config.toml
num_hidden_layers = 15
hidden_size = 224
num_attention_heads = 4
num_key_value_heads = 4
head_dim = 64
intermediate_size = 896
vocab_size = 556
hidden_act = "tanh_gelu"
norm = "layernorm"
norm_place = "pre"
norm_eps = 1e-05
positions = "learned"
qk_norm = false
attn_scale = 0.125
bias = "all"
tie_word_embeddings = true
parallel_block = false
init = "normal"
init_std_qkv = 0.0409
init_std_o = 0.0
init_std_up = 0.0409
init_std_down = 0.0
optimizer = "muon"
learning_rate = 0.0127
lr_mult_down = 2.0
beta1 = 0.95
lr_head = 0.0112
warmup_steps = 200
schedule = "wsd"
decay_fraction = 0.877
decay_shape = "linear"
final_lr_fraction = 0.05
batch_tokens = 65536
max_seq_len = 384
doc_mask = true
train_tokens = 308600000
max_steps = 4709
dataset = "wikipedia_en"
Each number is 128 + 24 x the weight over its row's rms, rounded and kept within 0 to 255. Layers, rows and columns count from 0. Numbers have three digits each. The size before them is the row's rms in percent of the matrix's.

# layer 5 MLP up, 896x224, rms 0.189, rows 748-810, columns 0-223
104:100160132115120108150141141129148128122118146128090157076130126083103138131107111126160133145143078113098090133123180150126126147108136127106149127158139106127123092114115145143108132109112127129117148134193119147161158145134158146186126134088137123087084141127148170169131129105117128143115102132107105121136137115129120151155130187131143098140123156111152177142165094084115168175136131116122095115126135141095152093094136109140124184097149126145125112114120109116144102131104122131122156136113090086093148194046149099157118139098101130125106152134109146124166096145105124140134122161107112106125149137160154123106170121140127154152097117116124129134153101123163170167094
098:101150096127131154130160066118091105128113122134155139103087104133123136130132149123130148106115131153120136133126125120144080099124151129099137106119129080152125119194101148114156121125100128113067142146143149141116153059094131123104145099142142126153148138168145133128113144124092132136121155092108138162092118162096082146113147102115139101193121128115121116138146100157094086099139133146165136149112087158112118135125157145121107137134108108130065160163109167090143105132162091152131090112161154124173124136166123132111143144116139112190144096118141150166159112136156109128095129131141115133137114100081159140130129144137112152080141117173120114117127131108094130169155
113:109084122096104162146163105106162097108109098098126145144135100150117129122117147146140096109175098161133126128130144152162182119134146126137146073124134121116135157107163106114151120151084131079104110144101142093127151116132117141145137132158106121139089152141153110111139144094151094144170131122147104150105123136129188052129100119122150135117131129107112105165149149111129110154145092139104143126116115143142135153100121122158135159080156143092153104130125148124128161136121185115114101124127197159129195132117125133114170161111116110103093102151168165141136110133146067165129121139138132140087109081083125113129139130123169140118127121119119146138158143122101096121117
090:112131112114105111106143103152148138085110108108115133134155169125109116106124151167117160112151118137160079080107169131119143141116145148110059141096130123119114108136157104144144185128122144098096187136075154114133153141095122138117161089127141146145150117119109137140185109139102172133108093141124123109135110111120107134090130120125093169138139120127093097157139158118147135148157109109131134120109086104179174130149080144166126162141118143138134122119143192109112135179073113132073159138140123143098120142112106139146128105123097155188165148142105084108125123119154158099128137124130126101128104141142171120152109151105123129135141107113150096130134095131093114110130
091:134085098129153117107124155153121114138124124116120117202155170118079165111130120159147122180095139117171165165112137051154132123111102114115127101126133147118090138134126162137119143122130141153093141143126146111142126119111139108116135145116134148155102149125118150116119124137120166098122081118096099162146150113098127123123149109098190126131104137121085154121110142149104138132140094102094139076113136104142076078122135088121141131121138146113153151130138165151176143143094145164138130159176080090071141106129133089096160127131153121132136086103126118110142144176149106149170118105117131129165120153151109096118131110169152149128152119131118143114128110160093133108123
095:145114129160171091143127148133131112138124119108118104159148093108130129153103138105148089170150120132125121093110123119188154104181106122089155104146109145142131155127108114112134152153141104107124120123136141118080145127131112157086127125128125128160174138104135134104166136127168109115108124105132141135160124115101110123086126106123130116120143124104117101108151120159104095084084105143140115113120152116095079160106110136109146184122123132083104135137130129093149117150082192102114115143094081116121135104120158086138150157148162147149104126087124104115086105173124103124145175124108118114117098163201119099110110094119109143130115146189126132123090144108134079146137
094:135113153116122093164146136143139118111148097085140142112143139126138091172100151068132128107155123142144151136125096188110128118116124167141118146172098148144115120137122130117148101151147148159140149097113150118124128132151107106137091105073144102104169136123135082122165151137116159119134136124123107144124066176116140112146141111098104128139154094145164150134110112131142093093092124194168101148157150117104125156117105118106099105125110143136067163111129152136152135096167115153116162110146106117160125162103161169114156140151133183156152164121133137106134095112137106173119115107131147105177098128142169123142153139106136155138075154143144103095142134143150122135124
098:116162119131126147136109119153108169187150121097119116137088147109158144096093151114106109183095160141124105112164166061122124150090121163103087158142134116161106050080124144124139122178138109138117173105123105136114145143134115150141098160123132117185160107116105142156108133102139115112134123162142131143112109147129165141162126152151122106144150178116108169120127143097109127076131129177122102129113132124168149176143141162116104146101148142107156105120141162157135139151131185148106151126145088116126121130132134116125095142108120138107108194128176109147143095143120113147110139148064124118140122107109110139136146118139121116141122113103140134115096116142114140142139
111:132100127198107108104140143110130140125142139137079167166118142113121139103152123161135134103151140158092075139118155134128134126097151111083149175144157109132151151114125135137141135142103106158133129171124120138131120145133095105123161097086082143132105124140124106144158165137119110122124145106097121149075142157130058137141115109138114049112147145087120139118122131105155103154114123165103115104133161144156126127141109118160167136147140127169116158160158139160122116154155119090172127108095111161152164125099073112131144151102125134148130127113157111088149141156147151119145136143077098159118136123183144120154120138147116129185118119113114138150114129105130081128083
092:161105111103127122134099149102070107172153127124139103121114105105118107114124144134180118141121113126093134078105136144106112137082153122130144119116174122137144127091118110103130153151138149148069139160185169176121095097155164142136116137106115102164149149131087138135130087165115150123116142157108131110115132079141111176113127151132171098115135137104136122129146136096118133150106140140108129101138074159148147156122156121083110129077164100131105143133105166120096101137121134111145112164121116158155149134137103133115120072138113148112116123132145140132142152106172134109142141164082097125142119138077118115091146135157154147156177137091141120153078161142164140141139
106:137179134094120106119119115110121138138175142085159110111150103106142110132146151119143115166126123123120172145148100094137145119138120138146109114133146077168136105147105118130128083133159169147146127094188143139111159114113125113174082097133115101119159122094117190161162115153148153108116113142148147146087069168126146109146145145110130156144171128066140127129135122153122177076131113142090124085117101114170120120136112165154111088168073094139186147130139127096131117126125138147142118150124082109143157089132122114125117119138127160131139131149147114145126089130135121121103111085150134136089081139137126151164153126120112126130136169122156130121132119136125118172151
099:149130136167144115105113097142148113135111107120128124117085125130079155114103064136099106112137101109105122168134108133101107097141126136143123155148161109119163145115117095161141063153175134140131129150116128099115145131123159127112128132099092089111148112142114124121137139184110078148124128123176114103122137119101114083125159130105103127129124135121146142155140143101140099130135187122112144131113106138146100141075123113130146103134154068130124136140149184166137182145112152144118130097110158153119152138098149127152158130137125125131148109167117079124138136156152143086134107151138119144126064125147149137156187117115167168136118136112153081095160174135138179127100
090:152094100135120169114152120106144106138130092105173158110124119136092131089146165146151128121152123093120144139082096131159144111173108117123090124089123084155117092172171077109107111094187143161125153114095103156092158123122105080159136144126122102149074145126140106154145133132144118154102142118141146158127176146120098137146157127087104126143148086121123090154096131113112094120135135154105122128104139141098126104085107137102107134136101164136126122107123109091096124115124151165111102118168156116155098140157101139122142094113130131132135105154138140088126102137139147129183102105145162146102134089118118116133164089126148098127129095118158143140121114114111192132143
099:129131095111108144122127107122121096090117087137100101078110122103103136098124109163125151147105144156096146148135102104106116102087110123094128088122133158095124132140142125166134153126099140146101103131128117184117103100128146066149113171168108132111132165122120185105175126157158145140140116151139168108117147126137117102130161142144130143145134135146116131104159109182113097146137095171131132148097148128082162129117145181136130136162109089149155138111156136084106153099135121130095131124113145139107143142140177135110100152174151121134141109132138129126103147079129094069133138165090148103182151080104143134118147141121091134144115105110143146140159131120106106099085
096:148129114179126073097118121127159116117096139119064101131143164156157107185125117134148182116103149146158121120134145162160157118122098171110124140114101132152103139169114133134114144131117168120145168118122129132088126124119104160081113110116132091172185133128158134137161139141120114136152121138111087127103145143094101145092103090134110095105120124144162130152111154126091116142116100117151151148137105099118096114107090124112103103142107152129117139133134177119140134119109152137083133111086185124125129116119136077156115148153188122116138167105104154084130125132155104115145159151096152146154126168134136121160155121101122078114148116127163163106157147147130121097103
088:124118185126132117148117147156158179116156139112129154144117168133134121088129134162133152156159139112149119104122125134151112113076131145150175117120143080118160143136151133166147123149098135176122121135133095132140099113060120133131093086109137112107162144130116137125132086106149122145143150136112159117147164118093174154090143098157151100137096126107175170138108095137131115083121138151110127093130109115144133152137154118103136135156119148130118112152159192120159098138159116115139138176078137123134155103120134109105131109110089145086138132151117131108099148136087157130153173077098079119121152104118149131137126115099119060163113132099150106129163106120148130143141
099:134099206120137126130089110119164134146127148150163103101130095117133094128131148110136130160073106123174121148071128143078139096115152146157122129104144146123127108149132136140128117109141114154093115134138099157128158166113184115101184129114155101156149096163132161115125128178105123126121111094134115091142114129130129130119124114105126133146126117109144129133133159115149181112117140159129129146123063146170069147067140101124134118123131118147138161155115147123135153128173154151113110127138128099142128168122118127129091124117122130103174112129135134101096103129153091099096097128109134128139133160146161106177051125083133123095116117119118139125136144123097086138171
097:141142127134125101144124138080118062133165113109117133096131108133124147145109153143133168088140153165121104114100123091140145128110111138129141148139156168137124084112122117134145182112136136105151068140081113132165113138159145129108124129168132098137108128170108120153107081163107133135131163142108143128133191112140125106158122143132073157140147123133142113162118139176112133075130144145118123144172139125108145115131090170110119110142125110149135142150112132119091123152165143157115146077210124122140148082125125108087128118122133121157094143168135113122118135112114161119107145137120072144129075121118114105124099125103121135125083154156128187083129145095105143129106
109:133147130159140143112130134106131183129131086111133115146147070117091104110138123115096129109128124148107126162149114142170142116120131143107116100102133155094127157155166159159095152178124145143146120126109107132116148118109109078113143112134101133116115097189134134149140109105151114124172120153151111125076116151137128167175094151117127147119138162142153114159102097075127161146108086112137108100123094122128126104123150150140074146136122123169124107127173181110102142080110116105171118128116136124124152154156117131105142165081152154149158182102134150158154091130117161132111094089096081108128126113170135129104116143091164113109125095117150140127108107145110118155124
098:122104156121122202147135115110094117159128187104147125100100112136118175127148139126142084102085161174123112129133137095160179124101124155102170138151095122138167106167141142120128136132099107109132077135125068164139119148135166137078130099124106111161110120115128080126126138142126103106099121099136103106099166123124130121156151173094137139148119078134138125126131128120148136143120115179154135122121138070131136126139107112097101122146131147145154129109121116156137157087136101194130137141082085090108122155122155087138135131142165097093126158121160166143152089123147099107135132155084106135123117133147114111152128137135119130152130117133128127082115160130096158146120
093:147106152147123128116105138149182107138118128124120141230094089169133126125085122103112112105080115137096104145132120177085167104121115117135135091121169137141107116131102126170128155128131131152140158156117086110120135145128132105141142140132142069143148126123167130111136104155132117151116175130142114166166113105132133142164129105142121146132103113124198105120099135121122170149129125140089148109134139137141158115123107116142115073138108107113125146114127116126133170111118104106133129119149141164083137114170107158125081154159171087110138132130135121116122131125099140101122144158066127145084088140135174099161143105149146146159149149129108118075125107132104141158117
094:126121147123144131097146095145120149129139121182145093061124156150141104138144164134113120063056127094126115081144138135125159116127136144120153132101109141129103101130119076119151136071140082164156154142117121135148116087145132148120150145135122121157114127132116119127139109139137116151121099143127149095156095134127097119150107136139112073151153112076146135093161115109150093093140091123119179153118145126170115088114133110143140139142165178124132144142114086108137104099112125141124157147127084147127118111167185095111153100166097150136120106077134110142116143096148155111143126152112122132115115141142162136130081137123109129137093162148139109176134145153143142099172
111:130165166102097127145087121173150094132169136170126112171100134105143122132134138130107174155103141108099195146149132129157134150128115140134146096151156118125175121100106143139103120135157165099149102113124120130114140129174118115099121161115119128118147140162102108113136167109150119097111163127154097119097128152141095131152097146135140116117181097124123147085109131105163116171106171131122157073118105116131136121181106113108139100132162138124132137123172144131119108105145140131134105101134112142118106137138109150153114130133165137086140158166144175164140085129096115117174131131114076144085100118130139112143108125154142127161082118121158169114137061154114157157108
107:115151171144135165130152130157115191111120119080131095143113112095081178137137159150169114132111096114176127137132150169138155131150119152115122126082116123134165108136147117099107080120137130122156150092112143126116125161151127174134138119151070123092143113107080136123141089140152080114120125123180109105129145151138099137081099169108144161158140132143121120120165130096152133144171106131144098138132153085140167161119065074139115117134119133141146137155143142133160142136150139118119101094076115141145141079143119139113141113129149132122141141119108097119130119147133131128111093142106136113122118147115171123160140134157172090092103112110138093132100123109145122155184
104:119140171154134092101145086135164140108146135125144165120138094118147185099159159136112155135100109144137096136160124065121143156158149173124143124137155128128118114096099105159141119151125128151185111130162199150141134120116107116125117145137098139087089151151086148134152114113134146121097139182110158156138182101084110098166132143144135135144151109145159113141133112141162137124121147137109147110129121164108142113189128145123101113146124130137139083132120172128151108120114151125123136143155111115113133147160130111087148098113128141088090164113086093145129145099110138117163134117165112122143180119119125142140164146141133104125153159154064140138125144100113126144074
098:117132147125133125169131122110184100097125107100126133134161136107098144164130088139147113162164163101137134137118127140129149109112138119105130117102147124113145140131117115138115176153171092131124160127139116134107096166150147144125104083122205123128112128122165092130117125120112155141142137162147121104111108145146154152108172110133109143163112121136095067112117115073130112142121146097068153117137109096175134154082115179112141092156131088094123116130104118130134112160106137140177138141136152164136138124152131156107123145090108143145163152125167125146098173110117102094126093131104142138137146157104140140098121132170112142149121172092143087146115051159127128120126
110:132142130092117145120154108141135116135131085165155136144099080137115140123129125167154132116138127115142172119133174085156153100121111170120130167125096133140115123130120138166129109100113107110170136165127140114111121107119128133110131137142143124174131157158127122113101113117077168170119157153144087160113120129148101140140163117113110111143118137157116122120088105158103096152142092160148150120149193160124172090146109151117123115108132112154121119115139094139095097063159147104138123148164103167111132099163176131127121149157154134135118134113095131179154127129161089090126118106148101099119159080096138156139175128113101150168110109146169137135095113090099118167132
100:152172178192122103108065130091125146139152162129094145105144115144122109131113138096143121138143176140123149115131114163117136084097126117125102158163109185109143168117134146093123164144131152130148087178134120135122123129138117121158150138125142098121132132146095146094118128132158129117143179159120131116138137118162161098098162156141109136087116126111133112102137136125126105149150134124136122138104109097157084120081121167159138107104145130148127168056174097141109123133143129145180092122107139147145107093164110119144111111134082137131116100122141136113095153121113098111110161144116136139075150121133109141123126156143129113120109148106142205129130106171118141121077
098:121164162107151174168163141145152082166168176139154113087134123127175144119134123122162150094088130126132138128137100191132120127093139163119115120117146077143171122167172118131126161135122120102149120086114121123127128138152133132169149105158078120121140200141101184136135128129140139121166182114130112099124125162091120122164074116123134088119146099167128096127122100102138130111126144109104121096120152088129116121108109108124117100104074128100125150119129142146141141122096142102148135128065109139123134136106156113144141178122130143130153120131102125123137126170151055103163128106118132139127113105118140110132127144123141127135117116140156137117105119155103145082161
099:077074161119100136115118088132090153123135139105107163125125110144150138096104094065148100110159160099125175122095133104084137102107120122104079092140127199147142144145103120097098138122139128155167089107172104103153134103106140121107132135141200151124140104122130132148134122139100140129076144111141147129136164114084167135094129105131168129139147111116127113121147073154146123143118144147140171134113103132130155116124143125143104118155147075111084165130161140097120137120100123138146119118112164153134116079136156143139133124153119139094114156126109101135142079139155165141116130137102133148112125164112175147109113124140127085118097140141094169113140136116123111137103
088:128134130122127102126154122172134151134122152136109119102194119145069130130117141114111161116131126091107161156125155154126166138128153121131172110116162082127124104132108128126131128140100171087145141151110129166092109108115129123094109139129125091092086113122165143118098055082139069143160131118126144137164134149117111130122161112095130139147112105111118118117107119107155108113107125112128165140095041129167135100130152138162151118134147094145181093182130134090112128146124142127152122145119138133137165146101176116144115110126087145131075074157141126136166123123111137130167147162113092145137111106136164085111145158116102136130126105145145140141119136112106143127101
102:115157082153140155102114140127146087185113144099124139132160098109113112118150188148110135086132117134134169127166149139132150109107122131114137147136122097098108119131097158139122154153170146130136087121083095111171165171144141130147118164107129048156140136117130134145074123122100118108147164074103147088161129126133102140150109103125111135104103134137153103144141140141134143138128140126122129109135155129146127133126151105108098141124105131118086113119105152109131104151104149097165123163121131160068159128133128116081143110159145112120090073120164148126155119170139134137116101191149166117097154160135152155110116176105132099122159101102133163138137151120153143116113
109:128094133129147109092094153175096135106108118148141117125139105149131162148122125133110100141154108142128114158104189165116088130125133082099096090146145143153101126082082129118126094151140096175119105125162129123129130138145110115099148103179127080124156111119129142181119135153126096149140149125149135178151165135139143139095141126118139137122129114115120071103164104134158175173097117128133107143130117097094171156114151096130153131131161131147129108114135146136167112126096167154133111104116092131116117136127118085111160139170155109103155151089129128137137107107146150165162171111135158133102123122164144175139149090175120146131094183135113136117122116145123178140106
112:135096102139140112173145090134106125127131106108126130123137116150106156164100134121141113154138120148145148131144133099134138117087126117150135103122109162125148112113138139089146104099124109144090131137151161101115132149098109131170130088182157143153176141138123108110154123145144078109133119093089147122079137136174137142129116086129146119137125136091124126159160132120148107097127174138158094096163137133094119153117201153157130131108096159141121106188148128112097149117125143159174136119128091110150151135144133133119114133148139133112159138202093136144141162132157152068114138125106143115099122099142151139147115106110146165177127088183175094157124122150090119110140
102:143127126123144137141110179152100129117166153156102149100144105119105136158160203070102113150109117117144124150129160140129104112115152137143079117115169141093178122158099128092074117116134096091072128112086145178138126098104155119163151121120120132109127119089132154123094120137131146124161102126097117099164119110137134156108144107136141132172113099115108124104156154114094143107129134116169072110131144134096154112124129141116160103165125133128111135175079147159128165138135157148134133120178152112103107133152110140119151124085118085123148147124153119124147122101136150111089133137126129100118082109086086148165131114137119177142134115163124143130130112138147074123125
097:149106172098105096111118116113112145119153111161185096110099122144106126132170118143101138130147139068140131106170149143101133141105075158121120140108169168092137097181158127199133167113143125125127133095098121145135126120160142130147121122104169133149099099128140144137170128121133106163150107135109166157150147133137173111159145142115142135130146134096144098069136099080151145147111147105091127108095161132121135137156072125128150116145170083104135113120109110138142134113132118086136190138116132154119113146115084129099157144103126113078112125079124128136152167105150132147112122132119133128133126159134110152131139138074123169125124155129161120093142130128116111120087
107:146120149107086131114150108104108115113107121117115114108096155139154158130101120107178157128110131103150153149138130152126139147113142153139170126125160164118125104142082141140135131098140105097101138098146137154114111118135113169116098134106141141148151119119109173112220165132133149126116141144146121134119153151164128094093127095088133134135125168156094093117065107137084113120106112151151112134114159131131126160105167143109121101142181173132105121128155130133162116150138116122126083085146092165128146102148101169080089142142094137124130092131178105104080116128139132130123157092141096148140087138159166090121113152140141152127117128136149148131095133123070129109156
100:110133112152098101160147098131133148131150116138138082162150124117122129133074104106144133140155124160121132146116167162092105136137133106137122138114094135112166151081146161143131095125113116131108128127105159166120140132168164154117123094191091130119183090104142149132134149123149108038116115152093168116129115138141108070096162102153106111169149147133109141164170090141134158132166148120122146092165151120136107142125144112109112101101129131117139114123156081120161115118104101131121115131124078135120123165132130139136131146134145126166163126154122119106128142149118115133132100134109142144132130111129159117190180095139097155109096124134153135140116076091119115086168
096:117127117127115131129134105093120119102135158079150115054107176132036146148120157105125104112140153146142132158107153099118171174133095128114129096136124100123140123139109082118094143100129117120133118145143160152128163124104162141128138078110124113127104116139121170142117101119131133123126180134128113126117144098107142147140125112135134155162111108122124163166105116131110173123137140110093143121168112127092148132147136149149081149147100137123135130139101110143134091130169141187133110150161112165087161152174119151148130139128178112125141127107141096125159105116139123072134132168111130158126096113120076136143122155095139134118136108134128118166177128080165075141119
107:122110122110177073130117127092179075110134074138157144120159108136147124107175160114131123122129159152127150137101142166130114130132132129102131112105126101136143129176124118119116132145114102124092148075147162122126138143141173115107141127100136110163142130111105114114121098098142175132128085120106101105131094101163123132145077114143131182131134122129108113120083114140127141092188120156107123112150147119130106108110109177156108140149152086143160140126101112120150128139130142146107136125134165114144135065179116163155157119124162118140137152121129145154111088128110124117118132077175089100152157144106150144148124145089108145135136150153126126151149149143173142062176
102:119097121133117175125114092151142142104139109129142140132098150106122101140133125111144121147125162140161171111084111159083173119090140126081130071118150117146169161120096113112107139122085122156140171125130111111073096146157121125125103091135104130101152098097092136131113142104109115143092168112125119101186110152098185147131162140090123129101119122179114154148126156124061134105137119137124106132132130127106126087159130133149138121121148137107144127110128118122124125183105124174124075159084128114087156177132116138128108128149123116118139085139149143142105098103152129164111135149136133134100093138118143133119087171091115098114143115089112080113133091115117115113125
099:124083148161094129164127097105117116111085130089122164110128098128101161095105094119138147134105129111124153140142128165095104135109109179134123087123145097122100112164123141145166134111093108089093184109092155082128128114137117179133151166123108070098121150105141151147101143137148111123095147125140106133160145169135134125130118128123112117121117153123119085095160132143141118116161113151138131118167113122087082140118104174107156152131149116135096148114120137121162136185098146137148135131109106149086106093120130111100139123119116112119112148083134136098165065097153139111137155144137165151144139145124106093099113101192139152106138146117140157126140160155151140166152
106:158133118126122167114122095097108132105091133125150150153096110122167152104090144117148169127119128144151157116130095106129141109103126132098149133157120130126091083171153142157128167199155134134145118148152108098123095161161144116127137113168134097131110132155151187145147108111092127123183121141084116135119123152148084106115112109144147098170157103149176113092148127130131117138144157125168103104129108104124136137114123150162122083150089136126111133135095101068108151119112119148150101074126110145110115122145118101086139147116119156170071125161131114120124143139104116116150090150125139166096163140093116119152126081126173107124102148090123141133098100155143144117136
103:139165137150082136133119146136127131129146147154096191118129112104110157100123164138108113081120126169130115120129139140104137152160151166109154130126122138149142159139155130122134128121131127124127148110134126122188146106180117106145158119173122114135128084130127128137146090111138187129143102138098143130120131096134149122116121146108109147151163102112118099166164152113135073090157128133130087136149154104153166096130121107132158115096167081165143120152114152128091078124101158182144086057109101120127133092136110108127138113094146133076096162166105114135133090175131144157114121086117121126134135113163137096158114162156092125107156102121118118124093089150135119134123
101:150126096150102146127088108118144146109107109083131146105111148141102058118148165112160143117100123141125118103089144139138166123113148110152060113143127179100154117135143109150110098128100134116151144115108174128138123127100160163149143121098128102101119157082119098130136092110153111145156135136121086127144107130108148104128151132136090126128154167164163117101136182128145132143122168122136109111106111075159104174127103099114206136134142109085100116147165107119092156151130113100129103098134186137090127114143142152131135152147117107155151129144138143148111131103140113179124109140134110158110119142098136172163150109095157136143138139131154121106140155134127149136070
100:150167096113117125137150113115130121131129098120127114155112112141095133119163117129150155140151133159103113089121156178106126126105097178134114141123163136109153138135076147182101080162148093124098136118137134132057106144105113115147129105150133162161160136092143142124155125165141100117108143092091083131150140133125120095119157138134161150126158124149122106083092109103153134130176176103153147152073118138161124160150144138139089140148134096129135123123118142093140105161135118114108146113107184143111149107098137102132146150119144128126157093166153148083151153134138101107117146119125093103131080146132169156133170127113193104127107121104145101118130122101100111128085
102:113159191136137118128172119126148123118160185098145171101105163133152119137121156118151104173101143131126130132122148114114120118118133142150130132103124080155137176141156149115108106087167116107148140152099150156157133172142152128113136093111079147091118131097120100134149101129165104147125113159131066136125101164166131133117086123151120180104113161139167098117138210149097134119072123136114113163117132128135108132138115086114125107110140099090089097146131166122185129119120142089112140127106099156105130140131142113140132127149115124066127125130156134129117137107146152110147150126087131124107139137127145157118126116108117114135072141192101105102128118123127128118148
097:110125118213132134115124136131118137081160126103170100098134138130135115144116158125134076127131136131120129128124117123122107085118134127129161099139125127124159128153095144112076113146143118117129116158182122137117155101137136121122143092107104131126138133131127107155116102100099143145145192105147128064131120145116125081129138134093141117133155113134093149166098143140140129158105118156110115159143090087076165159093096132106103146126139123163115100106124138147120112132120111101098106164143157140108128167136137108097138107165137130087150064133140151124114133155152112174123142097174124145176118133086128172166122145132083080130101118168136087132173146117145156134097
106:086127156144096127169112116139122137140110083171165152125110109091078122196153123150154150106131156136131114176094120102135110119089104122113091124094161117169137121146108137120106128109149169133202133116114163153103132145117138122123141113131108158107128088103111101139073102145096132154138141112164173161151154144134165143129141127132125104129104180129136167130153144137132130150110110159102144106106155123147141139111139156117115125110089137078111170108144095116120187135105090137117125103159083109112124148104092140124133153087116122107161118101129148156116158149116156135152100131164157117103122131079126095132116098143149148102151161141146138113106101126133142088116
116:117161176169095158138134083093153135121090087115123131127143154105105140121098109137149131145121093116094139099144149060148116135121107146125114122142115107135132104100128096131152114158156102118120089134157169124115104124131105109109106124124149124108134158085168182122127116118137142144115099138155117139137123202146110153116100120114165129147135101091117151143109126106119147120137151141110099156117137153168122135104132088125111088125126121111111099099094119107095133137106148162122178120141128114102151090137124116152177118093144137149119133128093120151144191113134135099158123095161134139139127164098100114134165089087126162156138116069149141151150132126165094195098
107:113138137135087129113133067087120137102125123105110127137143126103147200135132132131145109156112134117080146158100136142174177124110107113091096121123163134144120136121088105151133160119155112130107109141158138091126136086131146147097138145156154117139108149096117162173160139123080142100101110136137171186145161120110074108128150130174144138126131130139111135130168119149122122134119169113062146096093131096125141126164153101100138092174127117138131091161181103116101131098107110118147136136117123154191143110124161145153145127126095107118109151126132081119104133147115116144132177098167174107156145131116129135120122081111128134119100148116119125140152135121109090150130
104:114132137110124181132106118108123148126157114097149071171124165137152113134103129104152113146125142149141131097083121146154109106115132117117098143110144132146174130118170124112131131077091150111084123122134163106143112116118153094144139132107099135141148095130089106144118119100101121114105160125095122165152132138117139111125135166112103173169141096114174117157127165122078184131091052157156100120153149181134157106143125139168167122087100144111158129127117136123149157124102121114127130121148159131129095148129127145067153109150117170110153135132106145136116149102140140101156122138203121121121101149138126121115122108131122126129120152136099130134138154162053099136116
095:141165144137090135075130115110114169080122119088147140130108155125126127125132097139175093160111130172130126105148119160125145119095120110138117154147159119121126118130127097163125121154100113118092077149159113087103120081068143147079089120122157139137098093086114167107119115128143120128140088168111134135133125071130152108134105134122120161143110098119147127151126093147131109132167148132114125141167107153158154145149109107174105124125147107097113135116121113134102151161119137091126150120157152145130102142144095139104113131114061116180176148164162116098119159130159139114112156118119158111129148108126121118122133170174154150076152186145156126144109126144141110144112
104:128163127072125155151126131136168147148115158159124157117143116107107152143168113095061109122105181136128078116150104124171130112100161120105172138105131129111122138116125155174120134136163110068126126106131133145173142093141128120137122115135135155104140149156137137159124114137103110097131142127115141120155124128121092089133136097118141134136113104119124129128113145151140143131163170150120090104130125094059105063115107094143107134113121140202100131140132097138147108099098162142162079174122092126110141095127160115112127143126113149128114170151117160123134145130116144149135076149093126124132102148134138125180167125119110107144130127171145131096151152162146130075157
103:117154127123085122138115103126102158097127136133088120128143114120138102143139144086142120120129140113146144188121138136135114155057148134104126132130131082136105118088113184122104062108110112127094103086137072107149147141084117115116131131138129120147145098180107122103115134115118084121151138135131117166166166147136146134111162097093077112112130136118138151129175150130103137141131098140101112159144089109137112115151140153133089073133120152102163160148148117131192144110108106137097125144155116161143146125137146143125138078129120136178157108158147145128114098130119135184133128089190155141146159122165159132154155123138128156097133147159157111150128099130125100120132
086:109108159150094160166126113121136123074109174119126124125134127135080120159060142154162115128168130127131119115102158154122166140122125113114110133131057108112163133143164121136114108110159151091146151095106085127142131156147137137127101114143129121122124122087174118078136137094133139123118162126127056108140152132128106127119147134171160142113148187128094075142185124120109107111153151148153139133153163079118128112089141158119136129106142130149122137115142110137109113150168154152160082132127143104116107135158132148159160123100139154128136117124101169141122087151139164124131130181111151108152133131104151144092165091165075105135151141137124137138126112162142134125128
101:152163113109117129157135128127124123146101113109155139143126140099149136136114165143138159121142124100136117109140149145119103116148119160130113116122172076125138112103082113168094138127165098159127146127159063149123122072124074096159126107127155113102114101138118107139144126135167119109147136100132110084120167172111131109146140135108102148141143085112150108182117152163137132143158118113074175140121113133108137146062095110106155138109145156111145136146088122123121149115123153137177112107128100155138118140166138120123152156157140136147148125165166179097110110171150053158137134098131081162090138105097120140164151138122114140137153108082147120121130123130137153102136
106:067112114081117098186118123161129116144086121121135135106107150123149104152144120162107100143106142127148102068091115096157120094116138141132135148146119076124133093120087155170115171122132126176160154112182103096141121145116114142136128127194125164148172145126139156081120109117134124119157141116162150110116104112133129158100159146081119102140137147144083106093121137148125123102121106115115114124145182111102101122120139130112141148111151145121096118140157095132159159180109109125127100150156160129131105104164092130178136159157158151136109146117109138115130093167107123105132169130095121110108107123118131120120127101131148164166103096113141155122120134094143137083128
102:130129096090130124142161119166086150106178100121110152119118151129102139134139137140125124151102166089098109081142131186118133113090109122139143144155154124166162118148135147099117117105176153187138153116173142112129154126087123137112111126116100138104119101130160177160140119154115147119090109152130128081180130164173109092139119133115112074167071112125122124118102127123122124125144090090145122100153164137164148144110136102157111145161118189144129122133135095099134111132139101161094087139127113130094126127136115140107133160125103119091136116148146117176142168166140133124113153107109131103129141127182091119128122137081147148138123095137104114084162125123138148150131
097:107102124147132129089090109092121142095096157135107164157101131138093083137147056158134119149102155131118124132127161120135148120131135162161137122184142060114128110095125118101160148139134108087133099131158113154151135126117148135115136143150147117171107157120144116103140147115156112121125140103114111127147125125103128142121174184128127120049149102130151104115119101109123146165086145141124144182132104156130139159119104127154109150127099105130139174141124111095134154094117127126172121128102106153134134174099100136096160139138119161123112130134167141180139124106153109169114132140189097102154150122116184095098141140141141095103137109133107135148098116087137104128120
099:127093113165122088107127139092114148145128108146061140152124128127118129115136099124091116165213144142135101122161136159150124138108136141099095143127160157125127071117145099123127111153055163143125070139110175109120141124140120129125134058108143143126146115101100100113095164141113119147150112121132129137128127160155114091113110129152146160123106125128108157087119100180114132135162136175165115102118107147145135123129116137084135152167127179095134109159138118095141159129130087106115130136122152092151116122140154132114119136146120109131173113119105143076126116105161114154145110097106172163124120113123170143137138161123097147170152117143160164139106122122133130101127
106:087153159134155135108133129127139128154137121132091119155108124123093100125140105157114147135122162093089154150119128134110119131111149094130117136167119137127140121136103108144157131174152116103092144089140147114116138142119143143130124148102159035117174160111109144143108137133101135119131122153150141145088157105088099111109154158163132146152139074097115110070172102116111115108059143147160129119147130131113107147171108099086143167132123113141106111128111120182129117163117148135167171103141138161095126120167098145122143112150108158161137131177143158144156152152154085149130120147144098085131158088141128116149154110109179103116113111094112134126126151143139121142156
097:132137127174117140142168107155142094128099141151100112142146121131134115117144084146133144120127123139098100142116159116133095109129136121137134069136157106134139108113148092118136154144149165121050125157133054114138146120127136090152145083116165134092158111105126149123150104147113090131100128093109101169158155109134120124158141113121090076117158153104163134112090112136125166134131104162119153104098138183178069110155145099127168137093122133124144167118125130103112087114161144179151126109154129135096154151114120082080145165161123147151115122154156091117129113138123107161119126143142129109098124133132121128119122169128121114142113160088122132115114151145148074125134